Part of a small language model's weights.
Size: 9 layers, 8 heads of 96, MLP 3072 GELU, vocabulary 8192, 71.6M parameters.
Architecture: biases, normalized queries and keys.
Training: 907M tokens, 9783 steps.
Each number is 50 + 12 x the weight over its row's rms, rounded and kept within 0 to 99. Layers, rows and columns count from 0. The size before them is the row's rms in percent of the matrix's.

# layer 6 attention key, 768x768, rms 0.0452, rows 699-724, columns 576-639
115:49 40 55 57 53 55 71 51 52 60 52 39 57 47 55 61 44 51 47 63 51 42 80 64 47 54 36 47 47 61 45 67 45 42 60 66 54 43 55 61 57 45 41 66 68 62 52 49 63 52 43 58 42 43 39 92 52 50 30 49 59 44 62 24
116:42 70 48 46 38 47 75 71 34 58 47 54 59 45 40 29 42 43 56 31 44 57 54 48 63 42 41 31 69 43 55 53 50 59 49 48 47 29 54 53 38 65 49 60 50 55 58 38 55 72 56 52 40 54 65 53 38 51 49 61 48 60 55 55
086:29 41 54 55 52 49 47 63 52 59 56 52 44 44 61 59 52 46 46 50 54 59 47 65 34 36 63 46 52 52 62 55 28 57 55 67 49 60 47 48 61 42 38 52 65 50 58 51 62 62 72 72 52 57 33 58 49 48 28 43 32 29 71 67
089:68 50 53 48 42 40 47 51 49 65 19 64 54 49 52 58 44 62 59 49 47 43 53 46 70 56 38 55 71 39 41 48 52 52 48 39 73 31 47 32 63 30 38 45 54 48 58 52 55 39 44 48 53 56 43 61 48 72 41 60 58 36 54 49
103:60 51 39 67 59 56 41 53 45 65 43 44 49 54 53 41 51 63 35 30 29 41 57 39 52 37 23 57 56 38 52 51 52 68 39 76 53 35 51 28 41 44 59 79 54 31 64 47 45 56 57 60 60 17 38 56 38 54 47 66 60 72 45 70
102:28 38 81 53 63 53 66 57 32 78 45 55 56 60 52 61 37 48 53 35 58 54 56 44 64 33 61 36 69 63 25 58 27 62 73 56 19 55 54 44 25 48 43 45 45 31 55 52 37 35 75 50 55 53 51 48 35 45 74 44 65 58 52 47
103:47 38 46 31 63 39 53 45 41 72 63 55 46 42 56 31 42 61 48 61 57 43 39 65 33 52 48 62 53 49 35 52 42 55 61 51 65 29 66 56 54 60 51 46 46 37 49 47 53 53 59 52 39 43 33 73 31 35 31 53 57 45 52 47
106:39 59 44 56 41 39 57 40 56 63 42 27 64 52 33 49 50 54 43 40 34 45 52 29 50 50 47 62 73 65 49 21 44 56 39 66 53 53 51 41 48 50 57 59 50 27 33 50 54 51 70 30 64 43 74 38 57 51 74 60 53 57 45 55
107:34 48 61 38 40 45 32 50 80 25 50 54 49 55 42 52 51 62 58 30 61 36 33 56 44 47 61 48 63 58 43 76 62 53 72 56 49 38 56 48 34 58 50 64 59 34 59 42 53 36 52 56 55 52 40 30 38 62 54 52 49 55 62 69
099:48 56 44 44 46 58 85 41 47 61 48 47 52 41 37 53 48 64 56 32 59 38 23 53 53 51 61 60 48 55 49 64 42 62 42 62 62 38 55 52 34 65 56 34 50 44 48 59 53 46 56 63 18 50 40 45 29 63 36 32 64 49 47 54
101:47 64 61 30 55 63 51 27 37 71 35 27 35 65 59 58 44 49 61 45 44 49 54 72 46 44 46 49 34 38 62 42 56 39 70 58 55 48 53 31 56 71 49 47 49 44 67 49 39 72 44 72 37 55 37 66 39 30 57 47 51 45 58 60
106:55 41 51 46 61 57 39 49 49 66 25 37 48 42 47 79 44 70 61 57 56 43 46 59 51 43 55 69 84 46 42 61 39 57 53 40 36 69 32 29 39 57 35 34 51 64 61 57 43 44 30 49 59 72 60 17 47 66 63 59 41 35 63 49
098:52 30 55 38 37 40 58 69 46 47 53 36 63 48 58 58 45 55 72 59 57 44 52 49 71 59 80 43 38 57 57 72 43 36 53 64 42 59 57 55 54 41 51 46 51 57 50 71 51 48 62 48 57 48 48 34 50 54 40 63 55 40 72 52
095:66 17 42 31 58 60 49 40 27 61 45 46 44 42 49 61 49 42 49 53 38 47 65 48 55 38 45 56 48 59 50 54 47 58 46 66 41 43 71 47 30 52 52 69 48 56 48 64 22 42 23 45 36 41 35 63 49 64 43 52 68 60 53 57
102:31 37 45 45 43 43 47 50 45 82 32 48 34 25 51 63 59 53 65 65 43 43 51 45 39 61 38 54 60 73 51 56 58 40 57 66 50 30 58 40 59 62 55 57 50 44 27 70 44 52 48 25 39 37 18 38 55 65 43 69 58 61 59 65
102:46 55 55 46 40 73 45 54 52 25 57 47 69 56 66 43 50 48 61 63 47 43 65 42 48 40 46 34 74 49 50 62 44 43 63 46 42 40 60 40 75 37 52 59 40 64 56 58 52 62 52 55 58 29 42 38 54 39 40 68 45 64 54 35
099:41 36 61 53 56 55 33 40 53 47 65 48 53 44 35 49 48 30 31 44 36 37 57 65 53 58 51 51 41 45 58 31 35 54 35 47 37 55 43 69 69 61 37 55 43 79 30 54 62 62 62 60 50 58 39 74 60 48 58 60 45 64 51 47
096:51 46 66 58 52 64 55 65 66 55 68 52 51 58 53 45 39 56 58 77 47 47 44 51 41 44 53 58 28 46 47 44 59 42 50 44 39 51 49 51 48 60 60 39 47 54 35 59 36 61 81 55 54 43 60 64 63 28 60 58 67 35 59 75
093:66 58 53 54 31 57 52 66 28 59 55 54 64 48 65 44 21 28 53 48 55 62 46 57 64 59 48 62 41 54 45 72 35 35 57 51 47 49 41 47 55 39 32 62 57 53 55 44 50 56 33 59 41 58 57 51 46 41 38 42 44 41 46 75
102:48 55 69 48 49 37 89 47 45 60 79 51 42 68 74 48 49 64 50 48 69 60 59 55 50 45 45 44 27 48 54 47 37 59 35 56 35 68 48 51 43 63 60 30 54 49 39 36 69 69 47 52 37 57 63 55 41 49 43 42 51 33 49 67
097:52 60 34 46 54 63 47 34 67 50 35 43 36 66 37 46 64 48 34 32 44 61 62 49 42 76 37 45 76 46 61 49 66 36 76 43 46 71 45 58 65 48 62 65 25 39 39 51 33 46 54 41 62 44 48 47 25 32 55 64 38 44 53 47
102:71 42 64 35 47 21 45 71 56 39 42 54 48 27 52 51 62 44 40 60 17 57 51 59 26 48 63 54 55 61 62 55 36 52 37 67 51 73 35 53 57 34 36 51 48 59 51 56 47 58 46 51 50 63 36 38 47 62 48 45 47 37 52 39
104:57 49 47 43 50 62 19 66 26 66 63 67 24 55 43 44 47 59 45 62 47 66 49 45 46 31 43 64 64 49 37 47 46 50 65 32 45 68 37 79 58 30 69 52 56 42 64 75 56 49 66 23 55 24 54 62 59 20 63 32 47 33 38 47
094:26 46 53 50 43 44 50 55 40 46 50 39 38 54 53 54 34 70 42 66 37 37 47 61 42 50 64 59 37 53 65 54 58 69 43 81 56 47 31 57 57 70 59 43 55 34 51 47 42 70 72 32 40 43 53 51 63 44 44 25 72 57 48 70
108:48 45 57 42 50 60 49 43 58 52 41 47 66 48 31 46 52 53 64 72 33 45 62 62 45 51 47 53 42 55 60 52 34 35 38 56 53 62 38 48 59 32 51 59 71 79 45 70 53 48 52 67 50 38 42 41 41 63 34 56 31 42 41 66
101:53 49 52 73 50 50 83 60 39 48 49 54 74 46 41 39 46 50 58 60 34 54 65 66 39 54 63 34 36 61 67 60 45 45 28 58 48 37 32 44 52 59 69 52 65 62 49 41 55 55 61 50 32 30 51 44 44 54 49 55 50 52 55 60
# layer 6 attention query, 768x768, rms 0.0472, rows 700-724, columns 576-639
103:61 46 50 54 38 52 46 58 59 56 63 46 68 52 60 39 43 54 48 48 51 35 46 56 91 57 35 48 54 28 64 46 50 37 51 70 63 32 63 64 57 55 56 48 42 46 59 35 33 62 62 42 42 67 62 46 44 40 63 62 63 56 53 60
071:58 37 55 67 55 60 61 46 72 52 60 54 64 43 63 77 49 31 50 43 54 43 46 69 38 61 34 49 59 39 34 56 27 42 34 50 56 55 40 36 71 49 46 40 66 51 55 60 53 63 71 43 62 31 41 44 37 52 56 51 28 37 48 43
249:53 43 63 43 65 48 54 32 48 55 11 55 57 45 55 55 38 29 56 33 42 66 59 47 62 39 42 47 40 59 67 47 48 38 45 65 51 50 48 58 46 57 67 45 49 49 62 59 51 65 59 25 57 33 62 70 49 42 28 40 49 59 58 38
100:33 40 37 73 57 56 46 53 26 39 63 55 71 64 55 49 53 45 47 25 42 42 48 33 54 57 57 44 57 69 49 56 54 47 44 48 64 36 48 32 51 39 72 58 46 36 65 46 40 33 54 29 57 40 65 37 64 36 46 35 29 61 58 69
100:63 61 62 45 52 44 49 54 38 66 49 54 40 55 44 61 42 70 39 30 64 63 44 56 71 52 59 50 76 48 41 29 65 48 64 39 39 51 58 47 48 30 69 51 58 44 43 57 48 15 29 50 50 66 49 39 64 70 62 45 45 32 54 54
104:37 42 44 43 66 63 60 26 76 50 44 59 48 48 59 54 57 39 45 53 46 47 45 55 69 50 66 53 56 66 51 41 32 36 63 57 70 52 52 33 60 52 73 29 31 40 48 44 44 59 59 52 50 36 27 69 35 45 31 42 48 50 48 44
095:48 54 50 46 59 55 43 32 58 45 50 38 25 54 58 48 60 64 49 51 41 56 65 64 50 41 26 61 34 49 60 57 51 49 30 74 58 64 40 62 42 74 43 67 38 69 25 50 69 49 37 30 56 51 57 50 68 66 47 52 48 56 48 50
091:37 35 44 40 42 61 50 39 62 48 31 46 63 50 42 56 62 62 45 47 57 42 42 41 61 57 55 49 36 47 47 56 35 60 53 40 50 57 53 45 47 60 41 31 54 47 65 65 41 26 38 45 57 59 39 45 51 69 46 63 47 76 63 73
086:43 40 43 31 53 33 65 50 47 30 50 43 53 52 56 58 40 39 56 18 47 46 38 48 68 40 57 58 48 43 36 65 50 54 41 47 46 61 52 30 23 53 52 37 67 45 55 39 45 41 54 34 65 55 17 59 42 68 26 61 61 60 45 58
099:50 39 69 68 52 35 55 38 63 48 36 50 53 69 63 51 46 78 61 65 51 58 50 47 45 55 54 46 51 55 46 48 31 37 56 56 54 39 61 65 33 69 68 46 51 47 27 59 51 67 39 25 51 59 62 65 40 61 32 45 29 48 65 37
091:26 49 60 37 58 49 50 51 59 50 25 53 53 39 48 62 68 83 52 59 73 32 50 52 43 54 54 69 47 52 61 44 57 30 39 50 45 70 62 40 39 43 65 63 52 70 60 54 65 49 44 56 47 57 67 63 39 36 61 74 40 44 35 53
093:40 64 52 47 39 49 52 45 47 53 41 40 49 40 59 66 52 58 55 35 34 61 47 68 54 38 52 30 49 47 64 63 60 42 52 52 41 46 42 40 65 56 53 63 46 48 64 76 27 52 60 69 60 77 31 74 46 47 31 66 70 40 34 38
091:92 65 41 48 39 35 33 44 18 61 51 41 58 39 53 74 55 70 55 47 31 49 62 58 42 45 42 66 45 64 62 48 46 55 54 51 38 46 53 55 36 41 55 30 41 48 36 62 28 33 49 38 60 50 30 42 34 59 52 51 63 62 39 67
103:58 60 46 53 54 74 46 56 56 43 64 55 52 51 41 72 60 64 51 53 53 42 42 50 48 43 57 44 42 50 49 48 52 55 53 49 60 45 42 52 40 42 53 38 36 46 37 54 65 52 44 47 54 32 36 60 61 62 67 74 76 58 62 58
106:31 67 60 66 63 47 43 44 32 67 25 41 74 21 53 46 56 53 42 39 15 62 51 54 63 37 58 28 38 41 44 38 63 50 57 39 40 48 56 52 70 57 61 63 34 65 57 71 48 56 66 28 36 40 78 54 47 51 44 58 41 68 53 38
104:44 48 73 41 46 41 43 39 52 52 50 55 39 52 56 60 69 61 52 58 36 55 57 61 41 62 30 48 48 87 59 42 38 44 37 50 63 50 29 60 57 41 64 37 35 70 39 60 69 76 39 52 35 32 52 63 48 55 42 52 41 41 57 31
098:56 77 53 56 45 48 54 50 46 71 48 61 46 42 32 29 52 59 55 58 33 34 36 35 63 49 46 69 47 71 47 70 63 58 58 19 29 56 52 25 49 31 60 42 51 39 50 44 54 45 75 47 35 51 65 55 52 44 30 47 79 48 50 50
061:67 38 44 37 60 44 46 62 40 62 66 27 63 40 53 50 30 47 55 72 50 65 55 41 70 33 40 59 17 62 54 78 46 62 45 40 29 45 37 44 54 56 46 74 52 45 47 46 56 42 41 52 52 45 62 46 55 47 25 74 49 36 51 80
110:40 43 68 37 55 49 55 45 57 67 25 52 40 44 67 57 46 46 51 32 32 48 65 68 41 37 42 57 38 20 79 37 35 28 38 64 39 72 45 43 45 37 72 40 66 53 44 62 46 73 75 52 59 40 71 55 65 61 35 49 36 42 39 35
095:31 52 45 51 43 44 43 35 49 46 51 69 42 54 37 34 64 68 54 51 27 47 59 53 65 57 21 46 37 54 43 47 52 59 55 53 29 32 73 37 53 52 63 65 60 54 37 57 43 62 56 17 72 64 51 54 45 60 50 34 45 43 63 47
100:72 63 56 53 52 48 62 56 36 39 58 42 45 67 35 46 48 40 57 54 42 35 58 83 49 41 54 45 43 37 51 42 43 45 43 41 53 63 44 51 55 54 44 51 46 71 55 63 42 50 52 53 59 32 49 77 59 46 29 59 44 54 43 45
098:47 51 53 41 38 54 35 64 31 58 73 63 51 54 51 48 17 38 54 68 38 67 59 59 46 36 56 34 67 47 66 70 50 42 52 67 56 53 44 73 51 45 30 51 57 34 49 61 59 56 31 48 54 41 47 57 42 29 65 35 48 54 53 45
093:41 38 58 60 37 49 44 50 35 65 55 53 57 42 46 23 39 35 51 58 67 41 71 53 31 39 56 34 55 56 50 64 25 42 55 61 36 21 40 49 49 82 51 45 82 51 65 48 44 44 57 57 45 35 57 53 37 56 54 75 62 47 56 59
094:41 32 65 41 50 40 54 32 59 42 19 44 64 52 62 49 67 35 70 39 48 52 75 62 52 52 61 50 36 53 54 51 49 56 46 46 52 56 40 25 22 32 56 41 72 53 53 66 60 63 52 78 36 52 71 56 59 44 39 36 35 39 49 56
091:45 37 52 71 46 47 71 53 39 59 44 53 63 62 34 40 34 77 37 47 40 70 49 49 35 53 54 43 35 65 35 53 49 58 39 45 45 45 49 46 46 38 40 69 47 74 58 36 55 71 28 66 51 47 61 66 71 34 72 52 42 47 38 51